config.toml
num_hidden_layers = 18
hidden_size = 128
num_attention_heads = 2
num_key_value_heads = 2
head_dim = 64
intermediate_size = 448
vocab_size = 1667
hidden_act = "geglu"
norm = "rmsnorm"
norm_place = "pre"
norm_eps = 1e-05
positions = "learned"
qk_norm = false
attn_scale = 0.125
bias = "all"
tie_word_embeddings = true
parallel_block = false
init = "normal"
init_std_qkv = 0.0561
init_std_o = 0.0696
init_std_up = 0.0802
init_std_down = 0.0802
optimizer = "soap_variant"
learning_rate = 0.00857
weight_decay = 0.0
lr_head = 0.00786
warmup_steps = 200
schedule = "wsd"
decay_fraction = 1.0
decay_shape = "sqrt"
final_lr_fraction = 0.0
batch_tokens = [32768, 65536, 131072, 262144]
max_seq_len = 1024
doc_mask = false
train_tokens = 298900000
max_steps = 3187
dataset = "wikipedia_en"
Each number is 128 + 24 x the weight over the matrix's rms, rounded and kept within 0 to 255. Layers, rows and columns count from 0. Numbers have three digits each.

# up: layer 5 MLP up, 448x128, rms 0.0779, rows 226-260, columns 0-127
# down: layer 5 MLP down (transposed), 448x128, rms 0.0804, rows 226-260, columns 0-127
# gate: layer 5 MLP gate, 448x128, rms 0.0826, rows 227-261, columns 0-127
up226:109157137086133124094147094142061134138130098139116175128128107096159107125141127130138116137140123120137131119122147126147130121097112121155137118131103090114140125117143146112100120113144141132136136102146088113148129097119155127125163122112130149111142150148103140125170114122150136117121089131139174098164128132125111132121090136110152128137109138163105120154138114133152106114114
down226:086154127130110110084107126134104175141131150121117121150151121104124117128120160114078129129133141091156107149168128140167104114143141128110123123131137162128119106169110146116113158116146125116128104188127114134082152154117124124116132147105141158172139132140131142141152104134093127124112087085161145122187085123133140142133083103091115127164092132154130124118109108108129086150136
gate227:128107117091130102110163144119127149078143072113078114116129135161111110129171160121159153159097157115100158114141102152140153118162133138142140112085126128128120113121114131118161130137172131037136131128120114152124137155183092137148156086143103113143134133141123110148144142143092117147136165141119114178140138104148135078095081086128134142112135099156122138112153089126137146120113
up227:118137104100118123149122122171141162137141149174117125125113151144102111100120069124119153121117144151081158138142144120126154141152162105122102094120129119133164155098108139115132142144102144133160121170126139149154099088162137124136103132107135134126115083111112156135104134170102153181093165184117202156107116154129112126110116121145146162124121124129155145099154140116141127113147
down227:151137102146141109130122145077135112098140117093146142147168120146149153114168144097105133145075162101155135097113128103133119122137135151129116122130130115160113134100122102116075149110140127140114112132125131119108155127137114135103133141134174144083095118133141169135127126135077106131144124090135126108140106122079104122146135113142149144155138089115148118194100151113077128132167
gate228:133148145104103182113140152108120137133145114116146153124160183168177102160115137098033152143177147126115129139126172115117159136139132134168128128121100126169170098157115112117121127138110162132105136120131169122148142123143183128134130136105166148104130117110112181121183106135104126114116147134122148135141188122128103142134150123115143119156147119111187130115117152130126135123122
up228:127160112132123128108136131101136092116114141134152085098149097109154135113172132135114138137126132092145149074064103154130137120171144124096165154086131144124105148147127146124138142143104158129128172106096128122100127116122131068130125109117142121116119135161145145101156082128140141132109130132134127109132121097150152155159171117123137128177150133125152148096125116119102114156118
down228:111105098082121128147124116142156100124155122144123147167159125126109132129151158125089104139161135136113122095111114115125135131172124143147130122110129183130111116134120146124133152103112125100125125114114112150127134140165148154121187124122098111106104135146127131129098137128140111158118120119166164126167117113160179075147135104106158147073090152092068096139140105111116166125128
gate229:148142113103107177161097137094098104107103131160132123134130124131123090116110110154201121168119126158197150180147126114104141177136141157151145108119106147119138124115126141160135147120129159119125108108103171153113132101140082124138067117083180138153096141161091138155131101086130152151124129133133143144139155113141151149147096163131116072125137160152127139151121140126139153141146
up229:119125105124150149128056097137089139167133187127163140177171111109170130106153096148125139140125128119126079096171128088073106129123116127115139133136185124092136105103124101119115125116084140132119148095085112140109122154100122104147156109115153150113108148120107166090138149128135126166134135101172083120126095111144148132119114149113131117119114108120197138101156105142099129119108
down229:163114111124125141129123107124151143077110154099150091132140093127139128150114120117169098137135102143131127114156134090130110147136113139144150113150112144124155168149103187109119167073119196157058107134143109141099138135093127186128124149115146114118090155111115144116133136152140128127107119082146130172137110151124154121128162139176120115117121116077146132121108124125147091172112
gate230:146110127145125130117111112128151139136082111118138130114131148119152151122109145127075163103146149135154079101143140148139088111111117142124133156079164132159121116157137121130131172134118131141127173160104115149135100165163136138134076170120135113125104113117149152136133104087132109121153121163105105118181107161177140122153133131123145121121130117133182139189143165144128193183106
up230:140131137128183106135107103139121120087105166108111165083139129121122077123092129155153094107122089140139117104146131135117125124103117145120085141138160138141115126099149120115120166121117145134146154101134152099163100176128133153123126159109164147161137113116150122103095124126083117102112094127138124122138162148134145136110148104114169108107105128094167128110129148134115150106136
down230:140139102089104127083101122134112111141131147139136108141104134108106149132108145131200132144122142112110143107094112140089149089152150120157136137116094127134141151176128115119128109138095116116145158105111124132131112094113128117152107162148147145120157076134099090111136149157105121183128115163139133110082119051109149135178107158152113122163136111132061112114100105119105079161132
gate231:102164072148077122134130108132153144138103105117125111123111123114084145149125161166120086112121145123067090093099146108141145170165129155157167133080163092169140112102177096134136121138112123088132136134148112133135164109112094116106149134125133127118109102151147126139128098120098097147145109127158166127150150072125125143104111157131193160126125148122076145128105096173157071125078
up231:118100198086108166124089135114131120146074135112190161093187121114148153119138133126090179105158167158174165163171163139140134121116094115145094150151104138115128155154135190070122175123143119159161119154134147161144119115125146151141132097145168148142123103090115137139176127128105155109154102158052075122128126112100148158134126110146115129128164131132122108136137121130101199094159
down231:124130094144151112125167119102095128149138166137157112156102124131156128172142100108119085093082137090099092096130133132161139158186155127118144121113145165154157100160150160159135122132180108127126107112123087145123117137149087143162147145167104123123098089148110146147129148150091173134129101111122140094154155108178139109125087121131065130144129125123048165118119144142160113156082
gate232:141111118165197168137099132085069107159124123103152112090109113163135109099111092110174093108109115157183102096108165166164212127138118140115155142145111109126195153112112104171119090075135085116109140109105132140122117118093126104149128166086123142143100129125118154119099128161172116117063121148124160100093087134111077137121110118111147118092130128147156119167121157055130098144119
up232:111127116155156115122139092136133095134121124121093077102145107144151119149092179192112162124134145104114071133133134088119148151160065141144101158089130100085144078132122110118113132146125128119146128106108096125134135154174129123145156123115131079129113153093114114131099126140131151110132131176127152139181158101197143154170154136151133127110151102127164086124145095180143088100072
down232:108084075149140088105103134121127146119181138082123110159144133119149141113127143126111104129140186128163097145129163070141123147130135132110124091142101139132183116111144145171071132176130159149134163131151146143106114138145125171106156170107112141113099128090124162131090096123110124132152105099111131121173088094104061142130133120118090095132109143085142146169127149153126130142134
gate233:108130122120163132115175134140106082108124107160095113158096152144139104118110145136149141106105101106131120172135148099091115111129133128140087136152111139095160156140106159152124152089150105124179108121111148111137117117151147163099112138112132122125128098142126074112153138146159115130078086145163143137143144082095166166145157150112122104122139145136125109131115151131089117126128
up233:095146154111131151140169151161140094088146110095148116126109124149198141152135118142171146099136134136130147141143148131160100156157151108123144145157141154149130133118138118116143137106110150125149111133122151112108134124131144134084138164114123135150160106129085133164173122160148117146118103143191132127131151137121152171104130108119143184150122144150127118163155153112121158109125
down233:116167133137140110110147149144092147131139120072123124128175122105109132078131152141167130160116117086116115109163136133161148121143092114151170101117114134123063107133137129098107144140154141152140125123093096118147147145191088173136117166150097119136116115130140115145136166135124113116142123122145166141092137122101178116119134180118148136157129166139127150123100114152131144155039
gate234:125146089138116123183149122107115084077101150140119114087085146166089122091090142109117107131099136130179100185141120106097113116099142162148119134132115169183124147159152131128136142104120108174122163135137129071107115134174136089129094141108129132142176166117138129116148121079144138103132140178128084100118125131079130091136142157097175099116106133119141103084064132144105175106139
up234:132163138168090114137078122115125137156156132102146130096133119147120154108130109141164088111120120166096103103067117080134075092143114090116137124109097049145079090084103158133090137118116168178152119110138130115126110126087148114145153122146102110167096114126135096148098159159165156093118072158111099097077137136110151077174132096136116157120121133169143146133164133158105124156160
down234:150073154097161127146183165089102143149121096124109135136128147107117110133154171098115090082172158120113122113130128150081118127147149134076113130119073102101178178076131121138123085123141170132074144187152129109115130137123103099106128098152093106087137101108109131094133100138123153103102120073139128123176124108178120119125146089104079136175109180105166123144159143127109134083141
gate235:118138130130151138130130163148150129079079145135118129121115083111134111162142145147114135140161171166163074183145170142142124089118128136131133170126128142089132172110158124094177145087133109143146142175080120103138130116169116091109104130108094127122164125107116138114129149124131113125107136118127144151127158105158121109145106147092110111096086149123113079118175101164135163138153
up235:085145105102166161120150123133149112159151145140111155120146150125129154109151121123111099156128118154145134098128161109123154145132152126089153112121094108136152120132124098126099109159122092118178142106103106127102186149098082076122133105098125144134124135105099115112152118145143119147151146122143127093125128141133124127129128131137158086165134158152113097100101142106097089127135
down235:138089158112106088104113128165112144110143124145116116155136114144124101134175126101133103122134108090131082130114103147187108093117103111114155117108192164142118143132160136103112103095099132085115137090139116122158130131140118117136135154135146125119160138159101082168131172153101128129137167138151138157136139146150132163099113118120093116117115109126141137155139138120169161124119
gate236:129093138110138088105125112105130150121144097130126131120147121111090110115143096119100119145097141111129089107098156147079115122140132110140117158133134078130140116132127123106173143099134118129132090124137137128121157155105129149101118118111123136138122105086127125095111105144126115132096128138118085164101124128115142129125135154153191150141119105154105111119107159141154158104131
up236:154158137135165108110129102124147167165142096122162150145125131149144126146170153110094105113142145124116118140148140120082099147146169131144117131120156130136107152155079130100101154117113134139156129142086073156120160127104091105108124130102129090140116142136123112114144147107110148080140118122070099138123138142110134139118141157138133104106081146124132123144141123118131110107122
down236:149088155128146120089113114110119152157137105129133116137120143148132149133174097135081125132117108110127135165136152141132116109098137127137140132133131162107123142121131143138115113111122092139193152132147140164117201164077074138117155209162119101091081179095135122137113126141133152134149081102100128159130130117086106169081132147136153154133108143121137165138129122147109167123123
gate237:117114107117181133128189129150125118083130164175132104185107121145137139129085139162178138120152126151119108053155126115162158122157164143157177172088127109113129113132072107137176116149149144143105055097095176104138133149144126101087133141129123121139113139130122132130147152158170115130113142124172144148100106104078146083153143186116152132120150163106163115111119083095099128125148
up237:087119124130120109107070124143173154122146123131121136117099114133125127124122150123128102191148150152130114141120159159080122140167136131113143141119114160215150118181100117107109116117170137120130190138124115169103125085113135176106158118095131143145118148118160114131105131127165119126099142122111124130149129134205131165117088117159139132129094156105065151095133091115097140153147
down237:104135122120119156122129143130149106058104146118146103144106169148115169118142122118149127146119145116159156101143129148148118061135134149139158196154158146185106143118125133121156141123117122172093135165134135053146143095091150088169105120141105150137147126184124152110126122125112148133153119162142105126106111157113138126111120131138144099096133167112136135105156112103164147132101
gate238:125140119113108102091100152085142167103130153082145144136108157135091177106187153157138106143140067108112117165126134119124140118158123109175108131140106117126113115084090122125130078194131176093104139122136127133111096142159122180137148163150096149085113093112115153108153127132168163124077098103167068181159098151133170116112122147081153098122170152157144134123094214104136127089209
up238:151118128101158157159102103134126133127116130167103121168149118151146106117128091153046134201167103133136136149120119131122116081065103053145156125172105145113139102154085116155097112105131132123145134117103136153178078159159138163094119099112154178151135174115140098166125123177149146070160122155121132141096137154154120109110176153120124176095164173144114129114108118116111153130149
down238:160105135171133129103108156112122127154118129113125114170144106117109166126174116108133148098114113113088138130166120168165119098137136126112124104115138120057166128162117156122134135120192146135088076095091129168127137101165095078130143164155133139142093138126162122101119093131172177119111149155149140144127134096108114129128077106089095083126147120089194149173132211165137103161055
gate239:127139106142117115148129106086124131147152205066119113139079133151133169133149193164127164078077119169080120106106171117118135167130166120174136145103156155151135151131153104110091090145092126182067143143127120100154162133125147105112111100136113100129102156098112155093140161098128151116130129126130119129117103104115090139077126147131108146094122125149148135158105117104147138133076
up239:041097116135102165104147147086165088120097168150161071120123163097166140134129095137128103131141148136103144080137123135113158084149105096175112107103138128145093141163106129131098163169123091134113092099155144112107114104143176135119160172149123117114096116131087113222129164138095111135121135128115118143139106100128109123155122146106127170104115131135123098086109116058098133093126
down239:090097126149176133124177142121157124130086102149121123165108125114108131096107104100120164125107159134131132087120148104150152102085120095113137176073163105136118136114122192097158130138112181113112113080170113087164150130152095094141134165116105077106160119120107165140176156099165128171134131149129092136147105083125152123190172145120142140129143175117123109130132182117179117167110
gate240:135117148119129109134135106118113143086114180132133141106082151127104126118096089111139140163154112130139126118143136136121138084156154124128150119147067138157139141122114112157145119164117106124143138156118109100147121125130124128122093148166060112128108122109104161146084112095159117180113141128082140144135128131122147147097087166120144150138146143162132129141133163163114122113131
up240:077118130146126105092133145136140090144145179151130119136122088138124141110120058143152099167120159128113111138099098130119174104093114093129130159115137121120154112101106126131148138085147126097105116098150144117114114138178113128132123135128144122160172122094103112113147154139138142171169162133141144101101133105129113117132153130139127144094152125171117123136106105128123132104150
down240:092131141154125125105114148138112103118108119136143144108106095103130106107128149118105153132075153142139098118117124149158173143147144112103140129134090146182123079109116093130188112094152154133165125118165094144148085096151151137102124132172115144134157107135142144133128140103136100162150114142140123111142120136112113106170118131097117151139117124123088101102166169150155115087133
gate241:124110129127101133101165174152119117124116121164108135107111177168118123139129161123126125141114134110141106143093099125132119138127112126105114122131134140155148138113139141126146093136113132145115130111153162100157140152076110167121137147137113173105111107096102116109138176120155120139129071124141110131148127086119084079105095112090149124097174134163168128124113152133132134134154
up241:104129097120146162166112092126134077166135126133153128126102176122147146164143068140108103121116116150143129137096145129154128123084152085122155181138146123114142119162105138112125148136136134126154134107103145110170128138106140133090101157107131089105126103146143120125160115159115112097150089138129088129144147167147109113078160095172136131129121111088117122121160153192151121112116
down241:145126103143164138112120153103138153139140111125155161131112147130140131115142132097106155124113140127104174102149129160091139116099096149139114150106119105119187106086152118110116122142159136133127096130074135174117131102131119119130144136175133151110124096143154113145155094112149143144168137191138137100109137104164176085133132162114105119125119138108140129163144183164127119110129
gate242:115114137096141125177123122124123156106149116125118119117155120091133147126145115165146098132114077147111129130115169130188156102211155111114133127122119108120132102116162127096117092160128146156138124104176136124164123145126109081153125110132119116178105116116096100104155133126109135134121115129143160112108141176140131116145126115123108176121170126165105139165150112116132050159110
up242:155154153131115120094150150135142116120128131154121112175164101124132173144120130099130136132093124157087187145119137126156122137166130146073117145131120129128125109124107140141159111140159155151128180166115101161153159132145095150102145126152126113167125162138121143120152093111158139168086105080129102109138147180120116134163125141087103119135136150142095181136165117109109097130112
down242:134131092143096190151111090141144133112138115131119149112115157146137141126123103169110109139123128138094144131103134172127110119181126144174144133135108138160095109125147139131116140125133081127135104085087165114155114163099135128147134110127139115126136155100120099131094142165128111118154173177108144146095107126120151153148124132150096155119107121177113113105156120131119120105149
gate243:188107124149145113105134126155169093130139134110127137160170111091092124119090117139095181136099123050140120141079125188090191140177152159087079125141153132137158141110132107120141120160162120167079141099117102108163119124154137126154124165139094124130126111138149131111126128125128118071093200124124129152098135102099110152148073123154144129111153129124132107091110153134106111170131
up243:124137142131163157138142170133163159137180165148139172139118128161077108159132118109158147126098163137135151099148136139116122105146178128098127082142104152103146099155092108129151148147111069117162142103128130095119140156119131130156167143155157107143084135135083106115156145131177144059120146157113135107114116134105160153155097180136122119139158133123120147161157144138087120118162
down243:120094111189141137132139064125127087103124109132130097138175143119114147163138138173082151154153168078147126141140165147175127150139127151139104104136109099145125147103140134120105121122144126132139131116180136125166162113108080115106112137110116072119162156112141173160143107150130131106114134080134113131129145147109075147096113111132134128127139132126139153112094118109101133143141
gate244:129143135147113145099101133148081121113157119102150131088149076126090128098148136124106120134109125137146059112143142175177111109133102128122160088130138128139143109133118160133123111108167148172130115143133142151108097132128147106115142108110123107119110129108134123139100152113133113130123177166128101132125089125169109100114101131108135174079145141132139179086134116074105093105116
up244:135093118099120128105127073114101117119154141100157181103120110118149133087147118136152115128147132097116149116137127141118128135101129126165113122114126126134136163102139118133116129119145097168086109114139135109086131110056124087145123142120072124107118151147119125102147134153137140131111127120137149127081116107142131140153096156100124085058112164110156103125150145164128105104100
down244:079158103107133110107105099136166104125134083126146184121130135143170118153093141122128177130072119134127160100094121148090161157115067127101088175107150121125128150133100126094096104136126098118112169134109135155125124105147090097128155135136127137169139150124128113110102111141147175144135137153138143125106140078138131156167139123165156061142166131139117153136136102195128133172102
gate245:171142122162112151139133147082167160162132140169098172124156155122127143100100144143095170167138106132125135091132132087141134137156121149164133142126129173115145163155147134129130173192143174098148143143127130159141132144137155145096104126113086141188098128129157123120128110160148166102175194141082129125120092111095142121129167129116130111156099118125130110141122153113102161139110
up245:135130116153147126146102119114128132130105137105093096093144176118122132157085170105087097119119112155139154119122107082171116122129181111115160144171122169107117194150119118158103098156108162157085159143130132137111129156108154191109120131138111133135158141125126112107115117150130125111111150097143122146149119080090129105145140135149134079128105113088134098142115141145169131103131
down245:169128167086109113121107147134144144146123138113116134136101133113147079117127113113148088135128091127120124164119116142137096151098100115111134115165134138123139063146129144147117103140129113124120127124054109129130108088132140131150196094145140163066061105141098123164110107118131080157103147128105163149137161129138144138112098134158117108098136099097125129163156162126144120130149
gate246:213147142146113097133118125120148163142111134145141131162182124140153154130158146118110181135162120077159091110097114153094132096106128144127155117147137131133122135140103117113111104112099147127151112118151133082123153169103150166186146109163114130118101134111125115123116132127132137135177129144121139096167102147108138089121125096130146102116095133147124172145134124089093156120137
up246:117161163082137124104133151093110153183143155094143125130158138091111103079153133093133141138095096155115173159130154059106120108152169132138163105191170099124188104153121140169140157088125116124125172116115127115119127129174118115142120092147110149094118155174126145141113142167120185110090150095105142125112110156101132107114105132133122149172139126141105150132129117152158120084111
down246:157123097159134133157128145140147139110149137130122108124135142153134118088132132103157141128167133092139131121129114171130122113129084164117100139124090130143119189130104133087085127115144151087117094145124143173118176112112152127105141127131114112161124103106153099123096123097157130136104168158138135150135158104123096132137150094101155119093098127121120118145110127150080109132120
gate247:126140173132145079113164141119136189132120153156189138116098119125162109115163168124095107114147132136107197115113125095121117104120122068131126153109154111104157140142121121124116131177129151113100074159135129078099134126119148130123164108138140136130100098151141150137157105098124115126127160147164128113089147133110102123126104145128154111142106137158125101131147122070148128137123
up247:101127173110112118122162109091123143144106121149118166177093107107135074096171123169146130125169115120134076147113141168144163100127153091121125091116119146087141091086098132126155119125121138107106085165121175092146112121087094161076143093162102157095107140100124113148138108127089122152072135115131136133096122109127133154138129103116127148100145131118147157093146116161166110097128
down247:131120097121133135121106104131169103119127148064132127113133150123164159124118149118101131145088127090125103105170106135168097119149125143128151159149164123169127130141095113129093157104121145106137100102121113173091153142142138172108149143088162108112133140171112118119114141136130111130130137084119135127137163142141114104116124118155112141138138116097103124147133159104119141145100
gate248:126138133134140143130123107126135147106118116136131102125106148111141149125135169153104141175138149142112103125133159137147126141133087085132171113130146105119164139144098142148149123133146146127104125151118157120115158161119116125122107125158159131093121112097123133127163121096118096135153143128124133099125121120131098082177157168120147116089147116153136153152079119154133131149130
up248:154120121122075077110131124158135077164152104131111149141181117158145147125156088167127121115121078137156120111104140114084152129082153112122111176100132125107090099105114112102121077109094148093126120108140158147109062116116165166083148100139149100110132146137108123118120113118108150135074113140138113167156172119132099141067108086135083108148128140106147114127136142133120122132187
down248:098120105109116086117128151131107123131122142115124170159144152113135104097172137194148125114158086120130118142133135093100154145138147105126106155080064143120086077108115125097147114183147137110102106105126120152118110119136135139120192097115125072117091174146128105133149165153139114138123177148135095101158177098108098151128140097088103104164108119118120126119178134119109112069136
gate249:128106119115125123162132139149170115096132071136121128156102123119153143141159160075149110141126129109142145126104132099133133126159142122153158140173093090136128146127132145173156133122130131149112142114150073124181121114117110094090147127141119155119174096105120147138158132126088121140108124117159141087151099148134148097133123114147163123099160111149126109142144130098118131146152
up249:106136070178162124131116111100162161099113192112141161176110119117105138093084118120135133118080150149074151099103148111135104114136154091146106130149169125099104130151106138131133128113146134164146133190123152158123138130152129120158170121148110110131102068158146093159070158108125142137126098140112144108144095163148152103160107130130112131108095160153087136142155136144104135132171
down249:132114134118140144144163078085187132110132117078117116132116173141180144133131138141073127159095133134106100131154121127142091135167115131139097147127082147136134165078149154114091125072175118143129121182120123109110139113095106167108125164117154124158132084089109157140163139113154140101142138112118152130103127129118137149132144136134079140130135104137136102141125192124106107102113
gate250:119140111128124103130083146157113169126156128117126114139110162093100130114127183126116185105102104159118101122085131087137111115108121116157114128115124103162087155082147132149153123126139096134168107140116087134148118146175107157140110107145121143154119164098111138114108157117157126118144118087134135096157105155157101125146092141130142130115128179132155154195112091141142122127128
up250:130147102158148124128105135131141127137123153125143140115096137102121093131112129144140148161178159102135164127193154133135129185155135106111106148114121143144122103175104121100150123128109133125157116118138170126081181182120119121103114098127123135175098134149090156145171135097151137125128135137105141114132117144087143142136114121115158110115070133131176124154134134143106137128125
down250:105084128124126120142167098116124128119144109115135150150105132080141109085125169065118138121100147190130118132092089151123147127159113099095072162147126102099159124138126076150105114144099127150148143122115106143130125074140080134150104101128134142109136068136099127117114118159172107135173134106145117096139084133167130141144110137140148141124136148112092135116118109123094129157088
gate251:126092123134147107129138111136138157181155136114096107172138150120123122131131117118116103127141140129113111122099129131137166140142110165119118133101128126108125150144130096140158113152121173130134156123118127171084147117147160093132150148126121110101083128114177140138107151124134122115109091148126148162112120103132118106130099121126160078126134122118166118121071130126091096151144
up251:103160142122145144111115137135150107105118142113150158141137143103137137118154129140147156126124143106141112100116135134092101129116136150164117141160156139151108111126117106116102109130139140154175134146171147096159144158120146131127115088145114160161146116132156113115118111130162109099119127146095091110141125137116151151112111127131136132133154145113120174125141173143104180144142
down251:109129176127135122115131110124143129148120165088120094175094148131125080113147102144101146132129123130127113124158114165127170129144115149114117134135098088088132141130114106083152126103133155094120077141114151139096105158112120096119128105129115149096127158126134141147128157112147091133086149130137110171114149121138121118140115115147127142102143144106158105093127085117087080154166
gate252:138139090125135079122107105079130170164134136102109085152097152117113177149126134144118156159121146137159154117132091123133138137123123124145122133117087119103147126139155137137162174114123102141156142158129129111142120134121132145104078145102126174107132133159121122108138123126122131151113139150118164127135136141088122145127123145103125102100124137175158130117127101178126130147102
up252:147138112144147123189098116145136117105124174110131096100151127133164151134219155171123109099141117119132121138122109143129134103112140123134158116136107127126128110106114122125106113201129159158126133113083113161130117140175119138140147118134110122106162147123134133133150139142107122131116112120138137123153147111159142133147158129144110134126138128155109151132161176132155123131201
down252:116114091105123086134128119108126101137102137109107105124097158127092140106091108136094154103098159157157146154140125103133141126172063116121120135113100165150137139114151124148162126102128112134160079110161179109108162112090124118128145149129140195135138132180159149136094114102159131119136153125087155158143154128128151132128121133116157122095112115138121173145129130109135157121109
gate253:102134118135135097152137119113119097121162129122088079133124102118133162128138110140142142092121122129104138133117111135105128144102102095138134094134148119156102101149083107140118128089144129111104104151170105142105126147144104135093130138166096138127148165138131113116118162099147125086136102142137163124134145126142077127098123133138138127106118145146140145124106134159163111143128
up253:124138128087142127126156148139112135121134120134126169106129143099155156141077152149165127101119099130116104132127115109088119113116117162102149088111108121123153118115141145136167100134114098114139107163132115114150127150158103122164128151140185136128103150104147142091188133102121133172135148143137111112115132174125144140132107125137137132122128114138113105151152127104085167170135
down253:132121165109156123170213159121114174110147097135099169121122117082104115103111127133128172122166173100095109150116128116113104115136111169085114105096176108119098107126102160095114131172156142119139133107096154129134117135117145136143147143098127106131136119110114122125144115139162139143137123116146105174091131147118179121115142067135114148125117158121131078159127089120124132145121
gate254:129121128173082141161138156136163120129137142117138077136114124112122101134115133093089156112149151116148139147112100157135183136116152115135162077117123113123127124156100151154125134096126127078119124101163143119106176082116149121116147120114139135105166119130135159111092101118136087135143081108137125147134117133145118094102140126085125139108155135099125157132091161111128120119151
up254:139151064101115124106147172128147118143133122128116159127129144210099155121130138129125114088086129146131135104114169103142117131086130134179114115152104122115168128146108144153121184138082141137104100132128115141135127135119133109128133123155116089111129129093166148128153106118098111108099165131114121085135150147143063110129103163131130092133110100129105101131131120132139115096113
down254:102117111152091117138123153129171117119138131150108118080133127167124138092099102141131141097160129129141114142119177140141138115111151066150106093108120126107170161150148103184142176121100137097168129139136103122126169095080132141109111111124158164081135126177136124137115097111139097084120151116122140110101146136151088179132130142145118077147114102096169132143131144155132146130127
gate255:148115134112149088114136097124126144122105125075179104143110107152138184149093189156097166153121176160134151083112178132149128110122143141156126135123104111129091144111129148110122149116137124146111115158101111155154136107137132145132124157136126104093143132110157099091152127106122117092203133126062161110116121083127147123113187150141105139168135126080184097137086145171129136121081
up255:124141121089132095112168098108112154105117113135112177110116124112131123125147110133058126130155077105084090134134137156113117187135123094074120115109098097116151103152142139101094082111118106113124124111163135146161139122118114161109128175104141101129128099140139143135138136128128133090060171129139119115155133093137095125141100117132140117091099140110103148137147108161136155075153
down255:152142095154109116132124147130105086117160130150143143120119150105157115125110121136120132144153098111110116156162110115119138137156090153121142114130133113142116171160121153185144087173137151115118122086168129084114111126146170099155124103147121120104168120081132153125121135096119113144138113099194108133154124133115117150098150129145139129082125158131130117136166082093134159151188
gate256:110116090132136184128118134140126152103152130100180140095119146132121136114125111152161163154159108119149150116099165121139135096096131120148146117137143109101095185085123136129124177142110128137094140188110074140078125090085150136122155079136117148168114157105094077152127110136144118165143122116134166110092141141131102107131155146157148167122084127132125137098143136106126114164134
up256:108094077153127129096138107134125153115123089172150121093130154114159101130093134124161108121129122138110154127122099160172140132113149117116110139130123104175088149095131153136135176132116142128116103118113135135160095156131122091124144144129142124119102082129152109142119134146144162165092078109080122125143159124166141120139129132135143124130130126116126096140102125137089119134133
down256:161121132138108100159167121144172113138145155142138126146139094153084171139129152074138137146117140092130161147084107149137142105125148134123144149121141145074081071150140122166115127147110131130129138104108118084086078154100110144119126147102154064127127129147137140163092125158145130114144130099122170124122126150100133141106143133186129139112132123170101109138143115091132099147139
gate257:137068115152147121124114073135134129117106120148109141146105106137200105145133126157123180143159144125126094121083126152077137119115140104111136161109162140128120121095098121132119080093164125123098109120170162137139144118120140146165126129110127131150130119131151086135108102161135107124106156131128171189129149121138146152128119103152143109112125143055135134112111130111093138121156
up257:130121164123168158113123130100109132084162084168130133105079123117087132150137093083139140135061098132154126125161144125105129105148165093143131145086085092128103152115082132105092153118171101105098097137107153127131126157133122089158123116169125121157110171136136096164126150158142131111138111148191151099140128134126167127132132068159113158082139121156134106099138133093117114170100
down257:154141095129118152190135114131158130111148186103137124101116097157153091140146112124118114133144121109160158139133132114128134165104100114103078115159106153125078120122094114140135127135136112130153173162098112127132131119123118156103120124091132119132139125151127099147159108120079117160082121129087122125132139170156121128159165166098162081154098119089120150161118143137165111122123
gate258:153117173134126162170162152119138141126161121106133122113146142132115109115148138104127069121101131122136123157140093105145137108093133069113130103120153073121159104160104123127163116113134127111120122144156086144115109115140099138138166142120153117111114067118105136122134140087152126076124170175146128156084086093119115107138146115106106108144124110154097091121127134084124103102106
up258:145115117154148144074143128121139129154166108131115078118090136155107102043124148122166150177137118124091112120137151153123138157127130138084126144146090147150167135147160135142116124123122115126138112140108123142148102137129200082102115110120147128100137130141114104137094093117123158150120118061085092087149132131134084125155125127083145147098167178140145144108177148123118160136157
down258:118156123117136149123144150128125097123085133149154134104146115116111119134110134142125144116129067120155058151134077141153116127103155104101106130120137105109130105188094160102178091112152105063174106131150114113133134108120141121111112143149146139116145090110102135110136170102082127116172140143162153148113126153125146139107134129096102130116159107126107143132154124109141109126107
gate259:112085127132130133171154138184157129101177134138092128132062130134112108165122136118127116131156126162117111117081140154102130128116095096103141134056135124116087117132158122163103100108107147140123149119126153134137148109140118119144124127157157121092193126135109126128114086135123109151148085144117098094138138129116095137120126178125138099123140139107109110128104143160144130135159
up259:147112132116096114136096127163125174186119112111131151149130094125122108155151124144096179159168126101123107130133118132094105125094127142145157131118158119107155102083087140110120123122173135130099147136131158119176115142141125165140146094147142132117137119127122118133126071133134139149127151152112142067113096157132116151137093113121140170100127116148137144137115101099117136133108
down259:100154145104139111098117102112121136154125089152132117104144119137134125111127085161107160118127123147084124134117154168071146120127161126103121142137158087145176157144111133117165161139138144140133144125139174123170140148140167144109125097158138136125139203109111129140138139136107125081158121138128117118120114156158080129144125135128119148114163149142128131120154144161175133128126
gate260:134100137136128142098111152126101165146139153106193134105126151122121126138108106127102139152146129129087147098148107146148163139146154103123183128117168073147107107083112134113102131091122145177109099112123132118119129153102136166108111143144132120158106107118152073145073174142139168125153128121154121113076126127099148130140130125120100122116082149110160113118127116109162118150124
up260:107103134106162110113113122139120104099125124146064134154117153110147142179136117169105162119132134150132108131117115113118156123079114135134148125146121147169146149101122119125123136145109121131125134111080078112140103129141142116141128147146105091100141178114104092114164145133154109155099123150154157134148134130162130128114136080162135117091113116153158156134122129101139130136158
down260:109127146156162152150148082129114150130152145097137131126119136143078150113116170103158155102115094134145145175117130127190164154108142076126149138131167162132159141140151097130130143138115120152147108187123142133093108121173143112128129122132142199111145129155117080141109102113153107114134136086143121121128137089132131135116131143137139137126113142135109118132114159118112088150160
gate261:141172170116140122132153136078113128131112174123108101108093095106147123167102125136104120108091109082115101131072130149144107125130124125164123086128084143131156152169141092139133131137148137129133114127112117104101156165155140129121135143154130118159125130132104145114079119139121122118164178150155154132138137102096087149153149132115109145089141058093158095155081084094135113117155